Weights of a small GPT-style language model, trained from scratch on English Wikipedia.
Size: 16 layers, width 256, 4 heads of 64, MLP 896 squared ReLU, vocabulary 3395, 13.3M parameters.
Architecture: LayerNorm before each block, untied embeddings.
Training: a variant of Muon for these matrices, 866M tokens, 4254 steps.
Each number is 500 + 25 x the weight over its row's rms, rounded and kept within 0 to 999. Layers, rows and columns count from 0. Numbers have three digits each. The size before them is the row's rms in percent of the matrix's.

# layer 13 attention query, 256x256, rms 0.0732, rows 166-191, columns 0-63
097:547509476493503528509531522518454502485498465503490492476486542521467468516517507451479512479519520486492531538535493479485493508529503518494512503440520514519485481501507537531510491507500501
092:466561507516495538461468478476485494498469492516505511483532447463493521506515548489494463467483515547530481494506491533541527520472520522496474484502508531507502451503554500533467497483521464
102:544481516527476488518510461486505546518501507488508511474500523554538474493498470514477445469470557473522484495496486490512476546465510514502532472536515459455489467453487488460478475525496489
101:455521496550489521533478493512479507485486491554486498483549446465452433478510490515475508540518545499507516426534465494479480512550463497526469538518499507490515449528506497494486510497469482
089:520471493528479526514526479507533506506484504505508509501507495479498490501491468540502480476486481507488516505531506483482499473523500501522550462541524524527488499508545549489553477466467510
095:512481511476497488538531509513493569478544514507513492521521505496528506501512563550460533512524499452489513491481517529504487497436540479498507538476479464490495458490536519461512454485505452
101:505550502493501489524508485506574473525516543565465498523485528474550500496485496491531506500493490502482486474490495497498486520543489539459538529492432502485503453510489525512492497493508514
111:532539520493488495537504462499534532503489544496483514467503489486503476495512434527493497520484516491527539482493473475474443526489505481547492492457488452507483494496514486528494522490506502
099:499511526522537523509462509542521504498482473522510495528503515510491494508534480551463553500506503529499497523515496496509470508511486477476534478495523487481460506491480492531486466489552515
101:512476476523485483488469516488470536520481474504537512526508459503512517496463540480516538542533463525477525525489473512498512498498485483469467516493516500474520489461473530515546504468467482
100:481474508484522508482508485474514473504501478484492453473499473502506539516509519541497532528522461510517479482493495503558506470510542485436501468518495518492462540509478509538523527564482495
098:505494520527518484456528486481490532490534511467503528500523546487491480497524519501494539531516482509494534510500478485511460484511465509504468455488510507494484439566512475492484490503505511
100:493478499493475517526457506515517539518520487540522533480480555550516517515544494497513482507496500518499492507477523535517528465560483517445439468488545443490502522520478508497465485547480513
095:528561512496444484505530495519504536505486469513463459558491480509503492529554524491461485520526516480507492497464494494482512473487515507471531513509509488490531451492526504477500512519498462
093:563469484493465464513471549498486500512518491497455531500533535500479510479514503493470525476449493500517508455476523523467479491486509471509482448508504524457493497514533504487465539451491510
099:513513426494514521515481472509468482507535501503524521482512447494511491491490492504499514498481507486462509552505480497499501472517481483543479487482497545498504515504508518498475498477509457
097:464526480498552534503504492485518512507494501533520518501462517512490499497530453487508515476499502517492488485499492516474506495509477522554519517525541480458490502472512486506527461545507474
095:470530535505524514512520468473486486514495539520523487488531452498527488527476508524507504529492510487460503546518525487470542496483456485513481563526503483493505489524515510509472514465455498
100:499497512472503497529476527469504546538495501527486493509487501521464518492523527514516508490517468494493514508473505527461532472464495492492437502476508477489491505536485533441478457504476504
091:481462538488514443492480459495523463492523522450530511527497482496494534492527535513521476518525506498524504466504472494500503480489429569477486516496509548510496509547485548499519498509496493
091:525505524458508508549508508490465472514524505495489538501488488521493501501468525493502533518482437515533524482477487452522503496518494518514494514518482497487518537517511486521540520483501483
101:514499521529504457512531507494479523499496522511502483519487509542481516470467496488475507501515503474480492521514478543484498496533501460452474518504527549466504492483535474508484506510515513
099:468522496501467515532501464462466513502503522470551522475504510505509541453517494507501500451495526479546498513490522485548478484501519511500512507493491466486493468541480536521473532459489469
092:517493521506452517525490512533477513478508482522494450465525447503488497461489491526503446530479519502509530490513526505469459475483523484487508524485477483459503492508497530515521517458478499
097:469516438498481476497521520471502496503529515519483493509499497509480470492471517510474490493531478473521496506500508508472456480519496527546518554499484514510457479494473527548469450508513533
096:506566429537537509518497515488503487491460485445467499497496504498490501482469486503508505492523476480485462504509498498517497469481512494495543468487509473433481492482509487471524515494468493
# layer 13 attention key, 256x256, rms 0.0745, rows 166-191, columns 0-63
097:510528492507519518488488524555497486535519518529504555493519484531484452524464468526502478537479506498501477517498506478531529477502502492457487559435506503489508479497499489514534512482502525
092:510467501485516496490509504495518486493476531486473480500483499513440539467486494506483518514480512479519513499489525500484486520547478515483501472504528491506505510473438496478492490479500465
097:503510480485464507493550502516519490495475504466456547509486542501492486490483487504531435524510521509499501461531460493500495490493506457510521455509440509504492477451509524466439492502467478
097:500554515523527531487451515518523533489491482482477467470500496483479551530538464492478481495519470491535526520544517531499501511547480522509544529503502520525491516482473493494479463502453518
095:505527521476479536480531493508471537520518495464531522483483537506541476481498537464466495485492502519534493510512488511501520499481512521532515509448489441513497510464500555459504469519531500
092:441490491501500562446514544492460542497504455521506477481488491546463474512501484504494496475528462489473520477489510532480489519481535478511468502504471492513485489476511457479493485546477531
094:519479454515481518487521473520526478470473504456510520496467505525481475485481510485522490516496498503527498470494506499491501409512459482512497505510487493490478490522506501478526564475452477
102:494518519478523548505505511482516498478545536534496479523473504483543485484483527475572466522484495494517514493486526486517551505520458486482525523496463482469471470469496501516512468537505498
101:477501525509483468485487522464472508508510533483511512518545505441483519508553504515455484482484534512483556492492505482503486526545512508495501464486493492516527497521496468516501510469474521
108:470508549481518527494529505496490490471488497460470524489559516525481451533475500544403496488464510493517511510492491506492541489509488514494509497497461500538547463520556504473494509491497532
099:466495469508508472488543493523503502500482510575494450476503491509489472480517475525547538484492483517502540573477509518479490503517514558494513461526526504533490502509472546454471522511460487
101:493503495478505514505494508508473518503519544473479479484503498519481531487504464485462493479525503482530491480490456489507465441499475496477525512473472441507492474541474511514488468495512496
097:522485425490493558460503533546510509480466472494515507480511527459506511502532492505515509541456570460529523470483518510507499515523541523513481516485533492526450488518501536446460502504513478
091:538489523455479524478436481481534539494527490511496523516494464534489511510488469507472457516509485499532507456554534505521522496508505502546516451505501506498492537503500519524503505509494488
091:453498486550521521490521500483478506506531487499520488524470468511447482458516525500508467522461496523474511507475515464495487513524503526455518487449519494498547476507512487475484498480473471
092:489465499547442521513493458543513463486479500482491504507531496530508474454484489533508492423490500511533487519486492492490519538532487509450503495539479506496501498474499481504510522508526487
097:529483513477552504503503481574478503506504493519470516515455462498512542487504485476474522550482481460513518546514482490524487543509449486518523500550494517498508517482492497532507525471497532
098:482528507500545512537514513466450453471481476554505515482480527526495497504484507473472494498529452461477499470475490456489546484514501528543497499509540508483544489456468521540535470511523493
097:516462511481523496490505540492490507503513437489509503451528528535468500509500528472518496577489481489455516524538531519484555486504469502478510537497502507552524536464491484525550514476491521
094:505490505502505480484484489482507502512486475514470476536456520473521528506534517459500445503482494521474494533500486491491513464528523539491501519525518502530492493487461538464543542520493507
098:451512488524471470524489504497502525524484518529513535521483466511480567477468488527467490437552481530495481482492501512487511478528533478532484554470515492459490547514472498519541511538528465
101:508483522484451494509508521489480447465496498532490501506521477509521518508488486480498509499499527534487485483518482498493519506465522469494513537478538498487478509511489519505497509467493483
101:481515502500502523534518472523532494506524458479504443513491470493500473500501498467539497527489492532530514493500507509492476512543450490500504476478483465471528485477474503455514488509499506
093:480490484467523482558497499487486462492526502505485486506509510494502490500463511505491476502524553519537505492483479540516520534509471541492485534489481581495471477504519487469496516549463500
097:477489514464487477501492495461519448492491500512521531502456493486495549498499550530500474513526568498430494541496481532483482520515503499514514519489482508471483518471445468536549500533455520
093:520546491532548494518503485500496483487511498500518495516508520492461501462506484561474502544571538506500487479466478520498504541530478490498490483452542493506497483504540492521465531499544498
# layer 13 attention value, 256x256, rms 0.127, rows 128-151, columns 0-63
092:480496504513512482482489513457484500500502497489498514494488508449523436498513508497472528504482523487519486530493475515504523530493494503507545539489513556452519503514522488488485501490525479
093:505504511482500545555486516506524517529520485457507524489466482476455528493462559492516497511539512525470536501505560495465463503484475522488479504495509459540468519496470546544464491563509485
098:513507498526512497527496514495473510491499462524513495528503472535533454440488571531495517513521473512498575485488547501466476510480473473512461469518496501520534492512484501534511506515552502
099:479471498495491507473497534541536499469497476522518494471496515481511527447499439497511532490549507498536459506512505475485517514524485517502560476447493472491460510509469511502525493464505502
094:507452462519509509483527501476452530514503557545482463483502530532461483510508471496491448505508497458479500515499438513479510492502523540514483486482470537528475481506504532528456487464528495
094:464470497507424479525505469505512525475528488495542460485468560472486516501506509487532504514514519493502424469467527514519481490511507522529556503505511494445512496492512501510518468552545503
093:525491519492493496524478478503515488470516526540509531528492508504481440502513537500475521494518523482521540526467530549487448509478520509507501515524475496475520455501476480481521450523491486
090:478481516506519504486448497505553516508509481456515533469508540520535480479499509494466480513499471478473475490499509473496481534490492503489521461510486509484456505536506521538520504474461493
084:480502533523514504509502534508501486539533510523519468547501512504555487445512527517490507483477482484501496487503476497466456477474464463470491477457501472493548513497505515505476468493502527
091:508524502489529462502522509506486469501517479495521477463536452503510511456522482504556519538501520483505544538562505506485553540458463559492492488484538521499495500497501511505474483489515456
090:556490505497511518502474506537484470512482491538475491455520487543506417506506500506491466483502536474531518481526500517498520470512499516485466488481519472496504514518478469485516536466485509
105:495495503507524472515520512534536509526504516471466504494480510491487546566497463463531483512481517508512506450495507473485537550507512520514506494445466511463499482510550502480481435482446463
092:479482470501448511483490505532454500491477506495512486479499482517495504501465541496481466538487489507524570535507514511512510484476534504489459530487490475480501495471463513514528511429501477
088:483471507513450497473561460548472512494492511455418511504520484494504493513494489503499526510532518469509524445461510500534562506464471494495478497469472476468528514470484484459503501470502504
090:487529525520489534511498498448516499497490520473493432462475556481486498478502451539536548522515478480498481521528480556470470497538481504526534514475472489453503484510514480515499504479523494
091:503523520518523537533535474473498485537481437533510500503532476482528494529510466473520516473489476497454510508473473471481525478539498491508498506529508481479506506442486505520440542487502445
090:513461514499524505505517531470490482526512464463509482537513523500504499491531468508485511495538493534518481497510503513496488483513479452502540528509481553491490506474494528460472462540468438
096:486433515515511494493477469475515504495481500485557489527504488497492505467526438498507506492512505519521498494547517482493499495502491462486487520528526493439500487487502533545480538503537528
094:488495544436510519523545527421486492508504499503501479501518501487489507469550498531557499533476484480472504509490493517481515490505530518474454488502518559477498476529502502511469461501481515
090:513474486503470511507474475515481508452511521497534441468460545511490455529515509498473498464480470507467488529461499496483488472486487498504539486540549526504506464486504509496499562492443525
088:516473511497501506457495501521498453512488534546473467496539479471505486458515516463486520481514530519493488466485537527477503482506472536463484536518501485444498516508499481541486517504474511
099:486470516516535485486524508482490439457515501473549482485497490517483497513517490476517511523490505489468504525483511507511491541496485500463491526464506550498491510479481499489480513467538533
090:438484478506451528474534523498520509437494511494507504484492518494441536487489474520563502526514523498528478523519493477506485492499483522528485516496515513499523507523483442504527470483509528
096:477484522508535497477501502528503472510505538515485561490501497478485468484463551486503505510497461505501525487464484479481491526512508467501516500477520521543505505513535467496539465478491456
# layer 13 attention output (transposed), 256x256, rms 0.111, rows 128-151, columns 0-63
090:470509499517542498507511520496492517501492518509489490548504528502521518468530510516467473482508529504516529509476505519510525507420491481492468449534505477475495509491496516473523477503492455
094:524471485526483481564498448525521470487486531503503494496523431478513479528484523476511476486497566499485504507518518524479509508556483494484519477508502455525527540478452504502533504498467491
105:536501509479501505530497500503496489493488518534473520506528496501491471476528510492522518506524488503514547481475498501487548446503482501455468504467530489497508477522510490488504504486489505
098:508516486475485491464521531489514518534520510493538449498491543498480500501486523522546512502474527510504481484521461536502480491499572478442530518508513502469493485492485505544500515531548503
094:446474515498470527482523501510525481468481462497496498509523495534523490498510502530534530486478522491526472533503451494569435522516507497542495498502472487471481542511513477519475499484492453
092:501492474517457494508509514494541493496496526512490501490456501449501525484466495501499516484486502466494528495473503495505493489509536487484486522490474524467488528528495513487512528511541515
094:488499494487513522462482532531487487467495549507484519561473484455488481511510521481464532541527473483526497523477499504472501439479494526500454505488506472524468501457481497510512510494503481
092:513498499513494520493515460504512515478537511496497491515510490513457490488486495507535481537498521537485450490477470478516531485495525530460530481534488489511458482524536504465445479522452512
087:513537527543550508514464491529494538533501527488519510497485513453498463518491539498516517493481520538501479473472531482476509493507520513484498511481520511513506443534495513479523512515503521
092:473524496497541552533482511484530447522511558497469495508527478550532448496438535492516517510490492493505494570519507481509511509499506472501501502481526502479556512530467485463475575490499518
091:488510498481476518502500497503448481475461473514517487497520499526545460517496518494524484513518502495520560521480460512510490475505502540507521492459474470498531546538476517476475478492515502
097:515498506531509499514486477544496491524456519518521505490462495452473503483485470518500513493479466490506496499519530481513488510479570492506527484506500524496522484493453464490536510500452551
091:513530531498475472514511492480498459524464493494467493500513520542488491489525491479501515486513466528507542458518467558512490485526500507505530462499439506507480506458516526496551506488488527
088:495525510482491480493464462518461477498467450469503471525475533509462472523510499508486539474518517518540510537515493453467508503475510483464498494518499473498504562503537498510464501480523533
093:494478503493504513528496496531515470476495527475500458546492495508473528518486466480553531497535516540465505506473518491498495517492528468483487521544482485488474511458540495487536474505518487
095:460517503499523486509464494500508512498464483499491502518531503527436498486523490514502535486491493511469505505478535516501508540490470537459478470500567534488496509527486548456469520533520510
090:478449485496515506461528518533521487531489508501447514485533482562499538487522438495486534475527538502454515475478506481503494507473466508485478540501502500473531513513465518514496489466492466
099:490509541473497450491458472442523526479466493536503513520568484518481455526530520486519512472511526518486467510482511516501534523485470510495510534494497492515505484511493501486505513510525479
096:506511505527489542512493470496475538466469507490511500483541538522558511489462473515467475507507515477489493509458521495528486531528492518524493486489482509507491482491504489508469508512506469
090:496482482462511488496517516515495516483521437529495554516529505497534509526473494484494486538459520475528538511476475514482501502506492507511503460537507462525517512510436531477487504517493475
083:511499513478475524475478516479488469503518487508536485500492480554504513522539479478488482462480503473498500533482484483478446475455469438501520546506516508497513508480509483522455516516525489
097:461493541485530529507492475504496479497501490490520499514524448509496534464528506510462526541530511534488519485535559502477498479506478489567459479480532524466494505498529492481483493555525483
089:476508543509497511481541536529519500503524522442487515502506498475477487509469534522507513500540529500544487509506498507464489527528475508479533518501478492548517503478544464440478531540518475
097:520488495497476508506485499493425458475503516548471508542505504502559510513525506522500501511470496519485482491544504508526486466502477476470505498463495457509492447520554539528517475538513490